config = dict(
    head_dim=128,
    rope_fraction=0.25,
    init_std_qkv=0.0226,
    beta1=0.9,
    lr_head=0.00575,
    decay_fraction=1.0,
)
Each number is 128 + 32 x the weight over the matrix's rms, rounded and kept within 0 to 255. Layers, rows and columns count from 0.

# layer 5 MLP up, 1536x384, rms 0.0425, rows 1090-1142, columns 320-383
[[209 146 102  58 137 126 143 135 106 142 175 137  98 163 123 110 114  70 153  85 133 105 123 149 143 142 136  98  81 128 190 158 135 106 130 127 152 140 110 143 105 149 132 103 114 172 186 113 144 169 113  85 145 159 115 106 145  70 158 139 110 103 174 103]
 [174 171 118 137 154 163 126 145 210 105  97 133 110 174 111 124  76  28 107 143 132 137  92 107 131 167  79 111 123 104 111 110 131 126 156 143 123 179 163  97 157 106 149 119 115 115 134 112 128 105 139 117 176 173 107  92 181  90 145 138 126  97  99  89]
 [120 135 159 123 127 121 152 108 170  39 120 105 112 143 109 125 113 114 118 113 175 114 163  88 133 136 153 154 100 143 136  89 138 104  91 130 129  96 119 143 125 141 147 129  99 112 126  80 116 148 117 120 148  62  73 105 145 108 142 147 107 130 130 127]
 [158  90  82 117 148 215 147 168 115  86 117  71 110 120 111  86  79 151 148 116 182 108 108 136 101 155 140 103 159 115  90 128 147 132 146 155  98 132  97  65  89 166 193 193 157 119 139 143 152 109 100 119 145 172 113  92 137 160 172 139 105 130 141 132]
 [156  91  82 130 222 113 113 114 209 118 125 104 148 110 158 119 135  94 134 164 132 120 160 135 132 161 155 149 187 108 178 137  76 147 135 173 144  99 144  62 160 156 155 126 134 130 129 116  84 129 122 126 148 169 164  82 101 141 102 170 122 159 103 105]
 [161 192 129  95 182 177 106 126 151 115  99 162 124 100 107 141 108  89 209  98 157  94 133 101 136 112 159 154 228 139 163 138 135  76 124 141 127 143 138 138 100 183 151  87 137 136  81 137  85 103  97 134 176  94 104 160 173 162 104 109 118 112 180 123]
 [101 172 100 144 130 158 105 153  95  97 152  96  67 120 152 108 137 138 168  86 117  92 106  87 146 121 127 173 196 138 131 176 164 187 116 116 171 156 162 169  84 156 120 117 108 177 120 101 133  81 150 113 126 114 148 126 146 148 123 104 143 157 118 189]
 [103 150  94 105 127 148 131 141  97  97 152 174 118 132 120 156 114  59 146  76 147 124 194  78 113 117 112 114 164 121 168 145 125 111  91 165 165 124 111 111 112 112 164 145 101 116 168 129 143 155  94 158 125 162  97 147 101 116 133 172 118  79  83 133]
 [ 95 125 119 134 120 110 112 110 237 110 184 179 140  86 156 171  92 108  61 112 144 143 129 157 144 130 160 135 190 175 139  79 128 160 142 196 120 168 122 191 138 117 134 123 136 141  85 131 164 124 209 111 153 139  63  39 116 166  49 154 125 113  68 119]
 [101 111 128 128 101 106 123  76 156 128 116  99  85 138 153  99 119  92 113  88 178 164 130 119 177 160 131 144 127 141 124 127 123 136 120 109 199  93 101  80  88 121 154 130 115 133 198  83 169  76 115 131 211 164 100 101 127 125 128 176  86 110 144 136]
 [119 143  84 113 175 118 118 144  93  94  85 152  99 161 176 132 119 117 101 156 182 144 134 146 152 117 151 147 164 134  59 153 101 150 135 143 142  94  68  67  42 103 127 147  83  84 171 100 134  89 123 119 109 109 164 123  76 171  72 134 110 194 106 133]
 [155  71  90  72 121 149 156 104 150 157 117  52 133  96 134 108 114 164 124 101 155  60 120 132 135 136 153 123 115 148 158 106 140 134 101 124 169 134 156 131 177 135 142  86 137  80  53 123 164  79 157 138 143 214 143  66  40 184 140 126 110 136  58 115]
 [105  95 106 129 138 163  34 116  85 138 116 146 177 140 127 107 115 129 130 155  92 166 110 144 185 173  95 124  97 128 135 132 140 158 139 100 144 182 169 128 152 117 176 123  70  87 102 132 119  99 159 153  85 186 147 114 151 126  93 108 119 126  24 168]
 [110 138 118  99 145 135 140  75 109 105  87 111 119 107 109 131 103 135 143  96 149 121 109 113 116 161 165 149 159 110 132 112 134 132  93 178 158  86 175  71 128 170 116 112 132 128 110 103  98 132 154 117 177 136  86  79 100 125  88 116 103 131 199 171]
 [160  98  67 125 126 206 152 126 132 148 112 121 139 154  83  38 150 121 142 145 194 159 185 109 155  80 209 127  83 142 108 174 133 154 136 118 172 124 118 132  39 148 198 162  75 130 143 108 124 132 142 125 140 149 116 182 153  97 176 120 104 196 174 138]
 [162 121 144 136 156 128  84 146 137  78  96 124 151 113 106 156 141 152  81 118 112 131 104 135 168 116 109 180 153 153  49  62 184 150  75 132 144 131 111  89 124 154 125 133 168 120 148  99 141 105 187 116 147 110 123  74 109 130 129 162 160 121 180 160]
 [151 162 137  97 148 119  94  93 147 145 105 137 119 135 128 139 113 153 157 124 120 136 124 158 196 104 104 113 134 106 119 119 177 179 121 178 109 119 165 176 126 146 139  80 143 124  87  49  96 127 109 146  56 141 117  60 132 143 144 174 111  95 126  93]
 [120 165  95  74 143 119 118 117 109 143 154  67  95 129 164 145  86 139 157 143  86  98 132 142 110 136 175 184 162 148 149 154 127  80  97 152 143 105 114  83 141 147 129  67 145  80  98  44  85 185 149  95  86 121 179 138 128 178 128 199 117  84 117 104]
 [153 123 195 146 150 110 108  89 166 154 129 116  93 179 132 155 125 134 125 126 128 188 171  62  89 132 160 105  99 148 124 105 205 180  99 113  98 126 135 182 138 162 125 137 154 149 191 149  93 207  77 125 162 140  99 137 120  88 141 141 160 100 139 130]
 [131  86 130  91 101 166  84  72 172  40 103 165 185 132 121 163  80 113 146 155 149 182  97 119  94  97 180 116 118 100 147 147 157 108 121 135 175 175 113  87 138 139 159 123 184 118  93 115 192  93 148  86 175 119 124  98  94 135  75 137 104 140 186 100]
 [104 158 109 109 134 104  92 120 160 134 150 173 139 123 164  92 124 151 130 113 149 109 165  86 125 138 114 224 144 121 169  96 106  97 134 146 107 138 144 148 120 162 131 148 119 156 118  71 133 169 144  68 142 145 131 123 159 130 103 120 178  88 145  96]
 [182 124  84 134 124 115 123 172 186 162  90 119 109 150  89 125  91 114  96  94 116 124 179  38 144 139 156 116 106 148 104 112 116 116 114 175 154  90 162 194 142 107 148 151 105 116 179  77 130 116 153  58  41 160 145 156  90 128 147 149  40 100  92 167]
 [175 124 114 123 133 143 118  95 140 151  78 144 128 114 151 143  83  87 130 121 168 165 124 120 170  88 119 120 190 109 136 136 151 134  89 126 113 127 131  85  94 236 139 185 132 125 170  96 146 125 152 121 147 156 148 169 139 113 140 138 116 148 145  90]
 [ 56 165 125 128 151 156 131 120 138 102 145 109 149  94 104 134  91 123 104 101 128 112  68 131 165 140 199 126 114 112 128 130 131  78  82 144 154 110 127 122  77 144 179  82  59 101 130 144 121 150 147 126 156 177  84 150 150  93 100  87 117 120 107 128]
 [180 119  95 117 173 135 127 106 193 137 108 150 138 132 135 110 127 122 122 160 114 158 145 131 127 126 105 126 107  30  72 118 160  84 161 137 202 164 141  63 112 167 160 110 132 128 100  89 145  92 129  98 147 131 144  97 135 115  99 107 105 108 146  86]
 [103  98 120 109 130 137 139 139 121 134 140 148 146 143 112 103 145  82 184 131 113 110 156 158 113 108 228 124 136 152 124  82 156 137 164  92 166 154 196 141 138 154 161 187 113 124 156 130 147  85 153  99 110 195 125 139 140  56 113  93  94 114 100 200]
 [104 150 101  90 135 101 142 122 164 108  67 137 101 189 123  36 142 130  91 135 113 115 101 139 112  95 147 154 171 160 142 124 125 147 133  91 171 108 167 107 101 117 144 151 128 107 126 117 122 162  86  93 148 113 131  88  59 202 173  90 122 130  85 166]
 [167 104 123 118 112 159 109 168 101  96 121 128  96 137 139 149 146  88  95 111 117  94 124 103 135  97 149 181 131 118 146 117 137 163 108 143 119 149 174 166  95 154 165 188 103 131 124  90 175 144 135 152 163 166 136 195 119 118 125 118 115 190 149 158]
 [104 150 158 121 182 145 120  86 104  51  72 184  98 159 144 125 127 109 128 131 110 156  96 110 112 100 112 130 130 164  97 157 143 125 114  92 132 114 133 206 129 152 135 106  82 156 128 128 116 129 155 126 167 183 127 111 153 139 120 134 167  91  77 132]
 [125 148  30 138 176 171 130 142 128 132 116 178 128 189 136 101 142  81  68 127 118 130 114 112 143 125 111 137 124 132 149 122 151 140 129 128 106 111 146 143 134 114 134 170 128 123 103 140 147 112 123 103 135 106 182 128 117 141 134  98 127 112 125 157]
 [107 183 105 137 187  85 112 138  89  81 134 146 158  88  88 123 135 106 129 106 153 126 113 112 146 123 141 136 124 114 118 108 117 104 133 122 112 115 107 147 119 106 116  69  58 100  85  82 128 110 136 115 146 153  34 110 130 140 101 142 103 128 171 101]
 [164 195 153 145 135 115  89 112 161  63 124 159 135 154 131  76 125 124  99 141 188 145  95 141 127 127 149 138  95 181 121 121 108 178 132  73 116 137 135 128 146 129 129 125 171 144 135  98  65 101 164 106 121 115 119 102 150 136 101 160 179 141 160 133]
 [164  81 149 108 105 170 122  98 167 143  98 191 112 130 159 127 119 143 125  81  69 114 117 127 127 162  93 103 121 134 143 107 171 135  51 162 108 124 107 120 151 119 123 150  98 141  78 101 147 115 128 140 152 125 161  98  82 160 109  98 179 104 119 182]
 [ 65 124 115 144 106 129 121 130  96  96 148 156 193 141 170 123 107 124 162 117 181 121  99  88 144 171 155 100 173 179 143 137 130 109 116 123 235 141 182 173 140 126 125  84 140 102 143  97 143  84 142 127 146 155  80  86  94 130 134  99  82 153 120 131]
 [118 151 139  75 102 140 129 151 103 124 152 112 146 115 124 148 131 149  90 111  99 136  93 134 149 131 130 153 148  82 101 151  96 142  89 145 150 140 162  76 146 154 137  99 125 126  72  85  57  92 150 154  98 167 123 120 123  95 121 159 106 137 147 136]
 [194  87 178 136 234 173  93 142 127 114 154 110 144 146 143  88 127 118  99 172 148 125 157 186 103 102 194 135  89 128 156 109 128 164 167 150 166 177 110 164 106 155 131 123 117 149 113  97 138 128 133 106 106 111 100 148 174 114 156 112 110 127  80 130]
 [122 148 143  91 190 130 146  84 137 155 117 120 128 174 208  78 152 125 148 152 154 113 169 125  96 117 174 146 146  94 138 146 165 134  92 123 114 150 163 195  53 160 142 118  77 141 129 105 127 140 128 123 104 128 136 137 137 142 176 106 141 137  90 112]
 [ 71 227 173  98 128 138 135 151 100  94  50 154 159 148  62 125  72  75 124 171 125  97  80  90 135 148 115 150 197  67 138 151 105  78 149  43 204 150 185  74 143  78 127 131 136 103 158 115 156 102 134 131 111  90 151 107 140 156  71 194 178 100 153 110]
 [167 170 101 128 146 120 112 103 169 138 105  98  94  87  98 116 111  27 163 137 186 141 117 185  99 115 103 141 151 160 112 181 130 190  68 129 143 120  86 101 165 176 125  77 115 166 134  57 149 136 147 107 144 165  72 120  72 111 105 122 135 153 129 195]
 [162 163 138 114 149  95 116 162 172  99 134 134 136 168 112 111 110 129 156 140  97  62 116 104 148 128 139 158  87 157  75 115 162 122  85  95 139 144 130 153 132 138 124 188 160 113 163 130 142 122 128 112  89 113 173 104 121 156 108 155 106 117 203 170]
 [188 192 118 112 174 166 104 161 116 109  81 174 100 188 162 141  93 157 156 171 144 115 147  91 106 146 144 159 153 116 122 155 112 122 150 142 131 116 103  91 148 104 132 112  88 106 166 120 144 120 130 125  66 202 168  77 106 159 114 165 128 148  90 109]
 [ 70 118  81 130 187 155 154 164 226  47  80 139 163 116 171 124 105 116 133 133 141 118 120 125  94 122 148 101 142 137 135 136 162 134 179 200 180 101 149 104 155 152 127  94 135 103  88 166 133  92  23  75 139 103 161 136 123  81 111 101 127 102  95 159]
 [212 184 103  70 137 140 151  94 180 129 139 131 135 141  96 122 130 128 119 143 174 128 135 185 205 118 164 165 140 122 108 146  91  82  71 143 191 134 111  66 120 187 127 151 101  96 100  98 117 173 172 111 148 149  88 134 101 113 115 117  80  87 167 130]
 [104 108 134  94 136 121  92 120 146 136  86 177 105 163 145 127  88 137  56 117 158 178 157 119 166 114 118 124 144  81 133 107 127 152 202 160 171 110 112 102 110  95 160  93 120 119 121 101  96 107  90 166 187  74 176 119  47  80 124 160 128 133 112 148]
 [138 152 115 114  90 148 123 172 124 138 106  65  98 118 115 156 144 135 174  98 184 107 134 100 123  76 125 131 101 139 146 142 156 163  79 161 130  59  77 134 122 141 142 148 119 178 111  99 144 121 126 114 131 149 100  76 125 161 120 115 132 162 147 106]
 [173 153 107  94 187 183 132 124 178  92  72  74 119 123 127  84  63 106 144 136 185 115  83  88 116 112 153 124  98 133  63 154 172 140 108  88  93 128 176 153  90 144 132 148 103 182 146 111 139 159 114 119 181 121  72 119 110 145 100 102 123 125 182 105]
 [160 134 107 148 201 102 114 136 114 152 131 150 156 124 112 102 107 131 120 193 189 140 164 145  94 117 111 123  90 146  85 134 129 163 161 131 143  84 197 163 181 130 155 126 102 102 149  99 176 101 125 161 162 130 160 173 122 156 116  61 162  99  60 151]
 [112 121 137 158 156 131 112 148 193 115 165  99 125 181 114 127 117 155 160 140 152  90 160  76 194 125 129 159 131  90  88 132 125  95 148 141 178 119 142 146 152 101 155  93 181 144 107 148 153 125 186  99 175 119 127 108 153 121 145 165 120 121 144 117]
 [123 146 135 116 148  74 103 146 137 110 141 158 149 218 129  59 126  98 191 145 223 116 149 118 141 170 106 152 107 100 138 101 164  73 134  59 135 179 163 137 167 149 138  95 182 127 130 127 185 134 138 103 169 161 115 103 105 133 142 125 158 107 107 118]
 [127 158 101 115 166 100 102 132 150 103  81 129 158 162 112 133  84 108  97 152 115  98 146 200 120 152  97 115  54 128 143  76 167 120 120 125 128 124 165 127  87 137 109 116  64 162 127 122 160 149 151 130 144 206 124 117 110 122 104  93 170 213 122  98]
 [138 134 136 165 120 155 110 120 122  99 139 121 163 146 156 130 130 126 160 132 128 136  98  73 119 143 132 146 151 121 111  77 189 138 122 128 185 152 145 171 134 129 134 109 152 110 129 137 153 149 130  83 139  82 150 119 129  77 148  43 118  89  92 137]
 [112 120  99 119  99 128  59 103 131 129  73 124 128 145 134 117 134 140  83 117 115 106 134  90 181 134 195 203 143 140 115 141 188 123  97 121 115 127 134 175 136 111 175 158  69 187 105  93 131  94 184  96 117 136  93 144  99 140  82 146 143 109  98 139]
 [ 79 110 102  91 116 113  72  88 184  82  65 114 122 183 144 111 114 116 142 172 137 182 130 136 113 104 155 164  97 133 120 174 138 144  80 142 116  81 163 134 127 155 170 107  63  84 131 118 218 102 185 128 179 103 135  87 157  74 161  91 156  52 165 142]]
# layer 5 MLP down (transposed), 1536x384, rms 0.0393, rows 1090-1141, columns 320-383
[[113  65 147 157  78 139 122 138 100  88  85 100 154  92 159 155 152 129  74 146  75  92 113 136 109 143  84 157  74 132 114  75  92 107  77 151 133  77 114 151 121 105 121  96 128 125  94 111  92 118 187 127 126  83  94  90 191 199 108 108 112 165 106 123]
 [146 166 124 113 181  86 149  24  78 152 155  93 121 202 133  83 139 176  98 112 113 146  68 119  64 129 136 137 107 131 105 108 120  97 131  70 106 147 113 140 116 130 109 134 115 131 143 136 135 121 144 164 114 114 172  83 148 153  94  91 135  89 154  95]
 [170  77 144 128 122 126 113 111 181  85 129 142 147 116 123 109 153 169 135 113 145 113 137 131 111 140  83 105 139 145 121 139  97 170 123  87 134 148 136  94 123 128 146 116 152 151 123 133 104 142 132  92 167 180 109  89 114 122 107 169 173 147 137  90]
 [175 170  77 160 122 152 142 139  95 133  84 109 151 165 120 177 131  74 169  64 116  71 154 111 124 116 168 105 128 141 160 115 158  82 139 122  84 143 178  69  82 181 103 194 121  95 165 141 152 159 136 112 100 169 110 120 121  96 153  73 112 108 133 154]
 [158 144 103 131 122 157 115  93 102 132 152 154 153 118  92 142 210 113 116 121  53 122 113 144 129 122 104  94 175 108 150 130 137  62 124 117 120 141  68 125 155 144 141 162 137 183 149 164 113 106 122 139 102 127 119 151 112 131  91 174 132 114  86  97]
 [136 133 188 157 123 115 122  99 204 130 159  75 141 138 158 152 125  59 166 166  95 143 197 183 146  66 145 171 174 104 131 146  75 101 151  97 132 117 103 153  94 172 103 147  71  81 139 136 104 167 138 153 122 148 200 189 156 161 114 130 164 113 107 117]
 [130 187 132 135 138 114 120 137  97 121 140 141 112 152 149 111 112 110 126  64 141 154 122 181 105 142  78  88 112 139 153 157 162 119 109 124 111 137  81 139 102 135 167 203 154 115 116 111 130 137 137 138 115 133  92 136 137 132 156 155 162 132 108 111]
 [110  99 128 168 168 136 134 142  86 108 140 156 130 163 157 112  91  68 111 160  94  94 165  91 122  46 144 165 171 128 138 124 119 118 116 167 122  88 157 149 128 110  96 101  97 158 153 151 163 128  73 140 159 137 117 109 146  65  80 178 105  94 117 168]
 [ 39 120 154 118 125 107 121  81 145 203 185 167 133  83 138 106 118  99  79 130  91 183 136 121 107  90 136 146 110 137 137 142 102 122 127 116 113 161 164  82 161 118 172  88  66 170  84  69 147 126 168 105  91 129 113 152 170 116 135 163 159 158 106 122]
 [142 109 113 100 129 162 106  67  92 112 141 174 151 110 103 145 171 102 224  52 172 127  91 167 207 179 213 161 164  88 210 105  84 166 136 130  88 119  71 197 142  91 183 119 150 154  71 148 136 144 140 115 134 156 166 171 142 137 144  62 147 153 102 170]
 [180 174 142 123 138  91 110  91  86 135 121  48 144 153 160 136 117  90 129 185 172  64 110 183 141 144  77 128 123 151 101 150 143  83 116  91  81 156 123 107 122 130 155 202 156 124 116 116 195  97 109 176  83 139 174 117 127 166  81 119  99  74 120 121]
 [142 150  82  90 108 182 111 140 116 137 205 142 154 166 128 155 126 150 131  75 136 114 100 145  91 108 180 120 184 130 125 111 128 115 123  87  94 101  63  95 124 149 135 122 130 121 150 154  70 139 120 133  99 157  71 176  86 158 115 223  95 150 103 140]
 [181 158 150 184  80 124 131  68 138 136 146 135 140 163 160  80 134  97 175  81 134 179 187 210 145 146 142  47 156 143  67 176  71 117 185 104 160 143 163 117  79 113 152 115 157 124 160 125 101 137 109 179  83 124 124 155 126 163 161 104 143 137 141 136]
 [117 145 110 108 164 175 147 127 119 116 123 141 137 187 122 102 187 146 133 150 124  95 113 101 135 156 129 141 105 173 145 128 152  90 111 112 167 152 108 122 124  49 127 167 136 110 119 103 140  73  89 133 101 127  85 108 144 112 117 155  79 153  98 104]
 [119  78 126 146 118 115 124  93 155 107 144  95 162  77 119 117 136 179 148  91 117 131 169 134 162 137 109 129 115 155  93 176 128 151 101 101  54 122  79 155 158 112 135 100  51 100 206 175 111 150  80 180  74 128 189 168  78  94 120  56 139 122  98 143]
 [145 107 121 110 152 143 190 137  91 138 153 125 109 124 141  95 181 134 140 132 135 128 172 112  80 135  86 135 171 119 141 117 149 132 124 151 110 104 113 127 133 147 135 131 102 135  93 131  72 175 137 155 106 153 136 145 110 121 148 125 137  83 159 119]
 [124  97 167 172 163  88 131 134  88 147 148 124 118  80 115  88 179 131 168 194 175  85 134 192 169 121 119 127 117 106 126 186 125 143 161 133 151 153 135 157 134 154 143 139 118 186 112 111 127 140 164 155  75 141 121  75 171 129 164 120 152 141 149 104]
 [146 162  74 171 146 115 138  93 155 123 165 102 150 125 176 133 117 170 130 114  88 101 145 147 101 138  96  86 165 182  98  90 146  82 193 151  96 103 112 169 116 105 102 161 121 167 141 123 117 113 165 114 151 102  88 119 148  79 152 125 161  99 111  95]
 [214 114  73 123 159 135 125 148 181 107 103  89 162  91 182 118 172 139 122 126 133 179 143 142 141 133 169 179 118  95 165 139 154 111 109 106 124 130 144 123 150  74 106  77 167 162 142 136 163  67 136 106 178 121 117 127 122 151 136 151 120  49 121 102]
 [112  92 124 102 160 151 195  85 135 164  94 151 174 174 193 172 176 122 146 166 152 131 173 164 164 143 147 131 168 113 190 116 139 141 190 127 159 155 105 125 117 160 160  89 151  97 173 113 168 135 125 116 154  69  75 164 119 118  77 125  80  62 178 165]
 [106  76 173 109 131 122 110 118 143 110  78 165 115 133 112 167 103 156 160 119 115 161 103 104 116 138  95 110 137 121 139 100 119 104 157 122 104 151 131 123 116 151 118 102 140 146 152 132  92 125 117 139 154 134 175 151 104 137 128 133 144 155 137 116]
 [220 129 136 115 121  93 119 174 135  69 125 118 149 114 181  82  79 159 130 115 168 116 100  98 120 140 138 108 158 158 143 141 135  98 168 161 120  86 121 157  90 105 113 163  46 152 130 117 165 102 114  88 100 149 183 110 115 143 129 143 174 136  98  61]
 [135 117  88 161 132  62  99 163 124 155 118 113  99 136 122 181 138 117 142 173 130 169  98 135 103 113 120 103  83 144  92 167 103 102 147 156 101 118 150 104 129 134 139 146 139 106 112 103 136 158  83 147 129 117 111 154 124 115 156 131  88 124 117 120]
 [125 132 169 124 131 138 189 127 163  99 105 117  85 141  86 154  60 176  86  85 138 101 162 160 160 112 143 176 135 151 143 160 151 120 140 128 156 114 165 153 152  83 101 113 166 210 155  70 147 110 113  96  80 126 126  87 128 125 101 144 142 141  92 130]
 [114 111 157  61 114 121 136 158 139 181 133 135 140 141 135 123 109 106 117 126  38 116 154 175 120 129 163 129 147 129 124  95 173 147 123 121 152 103 163 157 164 115 161 116 110 128  89 153 119  87 144 134 116 151 122  96 160 218 154 103 161 169 131  71]
 [112 140 149 115 130  82 166  89  47 150 162 118 127 172 171 116  93  95 129 144 145 125 129 150  54 182 107 153 106  86 151 141 156 123 134 159 120 122 111 169 155 177  96 203 112  82 210 107  88  79 155 108 116 123 183 144 128 115 129 123 196  95 128  39]
 [113 111 119 103 112 120 126  99  93 182 122  57 123  70 109 144 107 131 182 131 150 135  73  97 159 154  80  80 102  88  83 177 112 126 182  99 142 125 135  95 109 124 109  84 129  93 136  99 136 152 178  90  60 167 130 116  98  71 121 102  99 166  97 123]
 [150 124 158 189 125 145 141  90 195 106 140 193 139 133 161 102 134 164  96 171 163  83 140 122 147 152 148 108 128 174 163  90 147 129  83 134 105 116 104 196 114 149  91 107 121  87 165 139  71 129 170 128 158 114  77 113 150 159 145 189 120  83 113 125]
 [ 99 136 104 118  55  85 145 128 120 160 149  74  84  79  94 126 125 103  85 178 154 114 137 131 136 130 167 116 125 151 149 118 123 119 127 186  87 131 116  81 161 134 121 146 151  96 111  92 121  98  85  87 184  63 139 129  98 136 102 189  78 130 140 161]
 [115 121 168 112 130  63 134 151 163 173 157 163  88 133 106 122 169 114 129 173 111 125 149 139  98 168 163 196 167 138  96 139 161 136 137  89  91 120 149 126 135 111 168 137 142 153 119 120  89 106 138 150 130 186 115 155 159 144  91 175  88 144  94 128]
 [106 188 122 168 143 141 114 140 170 134 129 182 170 140  87 165 144 113 116 121 137 130 116 164  35 129 111 170 157 116 129 102 143 108 140  76 139 168 129  68 107 108 119 125  63 110 158 121 160 140 113 147 132  89 145 163 136 126 101  93 157 143 128  60]
 [137 145 106 142  87 173 134 143 151 100 124 151  88 148 115 168 120  84 110 130 120 137 123 109 119 160 113 144  86 150  99 114 143 162 130 159 139 121 145 162 151 102  97 187 185 118 119 136 157 130 172 181 198 125 112  99 164 137 159 115 174  59 149 117]
 [177 113 126 120 160  79 166 135 157 156 127 139 148 169 120  87 110  93 101  93 164  81 128 156 133 144 170 173 174 192  23 137 156  87 108 112  82 142 102 137 155 162 163 108 118  84 119 115 169 111 135 134 136 164 148 154 154 167 154 105 185 170 109  90]
 [187  77  80 141  76  85 133  61 120 152 159 175 103 121 153 170 142 101 140  95 146 111 119 133 105 170 111  93  83 136 107 154 101 131 109  94 176 140 183 158  45 131 120  59 177 159 213 105 136 105  84 111 167 115  99 136 107 129 197 126 109 126 175  99]
 [137 123 111 141  63 112 122 137 136 133 178 127 120 170 127 139 162 164 155  95 124 151 162  40  84 139 148 113 148 163 133 111 159  83 126  62 103  95 115 130 107 135 161 102 139 145 176 177 139 114 144 139 174  61 107 151 143 110 134 134 117 129 125 143]
 [134  93 133 133 155  77 118 156  44  69 172 120  98 117 144 111 124 138 180  99 147 138 147 154 101 142 156 106 154 128 147 146 119  65 160 114  80 108 138 170 150 110 149 166 126 192 159 126 106 146 108 175 136 132  98 114 192 106 157 102 200  63 155 151]
 [165  78 109 156 119  74 102 106 118 167 175 137 178 114 109  79 187 111 131  91 112 112 132 166  75 152 163 149 156 119  98 179 159 174 115  98 109 106 116 113  63 109 162 144 171 142 173 125 120  83 141 128 139 128 147 133 107 125 100 122 120 133 170 172]
 [ 84 193 127 115 163 152 134  99 125 120 110 178 143 137 138 119 173  96 104 107 105 113 156  86 171 149 116 179 154 142 129 112 103  62 120 168 146 117  53 135 124 152 124 130 135 100 149 123  71 176  20 140 176 124 111 163 162 110 103 167 112 137 182 111]
 [136 165 130 128 133 145  54 143  78 179  91 104 101 136 109 109 107 117 111 116 151  86 101 144 109 112 135 126 120 120 119  91 116 156  75 149  64 120 111 108 123 107  95 167 147  55 152  88 160 125 151 106 153  94 169  78 124 104 177  99 110 101  90 117]
 [105  81  97 112 164 144 148 123 151 120 163 117  85 192 108 148 132 204 182 128 131 107 148  97 126 123 109  53 125 150 157 157 171 121  81  95 161 115 112 141 160 120 132 126 119 104 127 118 133 122 130 107 169 134 126 111 137 168 132 130  70 133 128 163]
 [117 134 160  86 199 128 105  88 103 136 138 111  97 168 192 146 118 186 170 217 142  95 109 115 108 119  98 123 107 107  80  83  75 108 134 145 135 158 130  85 102 168 136 144 121 108 118 111 122 142 123 168 146 108 102 121 152  96 144 133  85 127 101 136]
 [ 94  52 110 183  93  64 125 162 118 126  95 144 102 182 181  99 134 136 138  99 116 129 150 154 120 161 128 127 107 142  85 182 112 160 132 124 168 161 107 111 166 212 124 146 111  94  51 160  91  99 114 144 140 114  79 107 164 199  94 148 138 205 111 167]
 [166 129 116 103  70 154 146 161 115 180 170  97 157 109 117 138 171 165 123 140 149 118 112 127 168 135 124 147  96 126 139 133 140 141 119 109 157 200 160  65 110 116  83  61 122 113 149 125 149 113  39  81 137 107 104 180 149 106 148 124 112 121 158 153]
 [138 106 197 153 132 166 136 123 108 133 130  88 152 139 180  64 130 129 137  99 156 124 122 109 126 122 118 107  78 145 130  94 135 117 109 106  95 131 133 110 110 136 115 155 108 129  93  92  98 146  67 182 148 119 123 159 111 128 147  72 166 112  89 149]
 [134 111 147  95 134 161  98 122  92 130 160 140 177 167 128 172 124 145 109  53 157 144  80  72 138  83 110  91 172 118 117 137 177 123 156  69 144 114  52 142 112 121 150  50 141 125 156 125  85  97 129 178 134 151 125  86 175 134 117 156  91 170 134  99]
 [121 136  77 105  89 141 144 123 188 170 186 124  93 134 150 156 170 120 149  89  99 174 141 117 100 108 166  99  94  81 131 130 121 128 147 138  68 132 138  89 129 180 134 141 147 163 137 158 133 129  93 169 141 122 178  83  92 124 137 156 118 124  73  60]
 [170 115 109 172 128 111 105 161 126 125 118 129 110 150  84 175 138 154  85 114  90 179  91  91  78 158 154 140 120 151 132 122 106 213 131 162 119  98 129 133 101  83 136 107 120 130 112 118 142 134  64 135 170  67 116  50 121 101 129 160 134 104 132 153]
 [112 134 127 113 140 138 138 163 196 103 122 118 121 149 219  74 189 216 165 132 170 172 116 157 157 137  38 103 107 127 139 163 184 160 110 162  96  89 138 100 177 149 113  95 163 125 160 167 149 121 170 151 153 140 150 125 180 125 120 169 152  93 132 117]
 [122 142 166 152 113 159  35 154 139 157 156 108 155  85 154  88 213 207 192 130 170 162 105 181 215 162 124 120 154 154 101 123  82 147  95 125  74 142 178 111 213 120 127 169 192 139 132 132 106 150 163  95 138 110 166 154 144 141 201 125 117 114  51 106]
 [182 165 122 139  59 139  83  76 130  52  82 143 195  93  78 100  73 136 151 131  56  40 131 162 101  98  50 121 203 171 171 183 120  85 118 181 143 114 111 137 102 121 116 130  76 171 108 148 111 239 145  92  66 124 153 167 118 102 133 138 137 197  95 100]
 [111 127 116 122 126 114 175 143 134 122 170  98 167 154 120 172 121 123 113 113 126 118 133  55 110 108  64  77 121  97 101 136 159 167 135 104 152  75 155 137 203 164 166 116  95 114 187 121 134  78 128 147 153 170 131 167 160  99 116  74 139  90 158  78]
 [105 103 160  20 113 170 179 101  84 147  83 144 134  60 108 131 181 123 114  76  91 123 173 149 159 159 137 157 109 144 128 161 131  88 171  67  76 166  94 185 123  60 131 121 141 107 112 125 123  92  98 155  81 159 103 171 127 190 119 139 112 125 130 155]]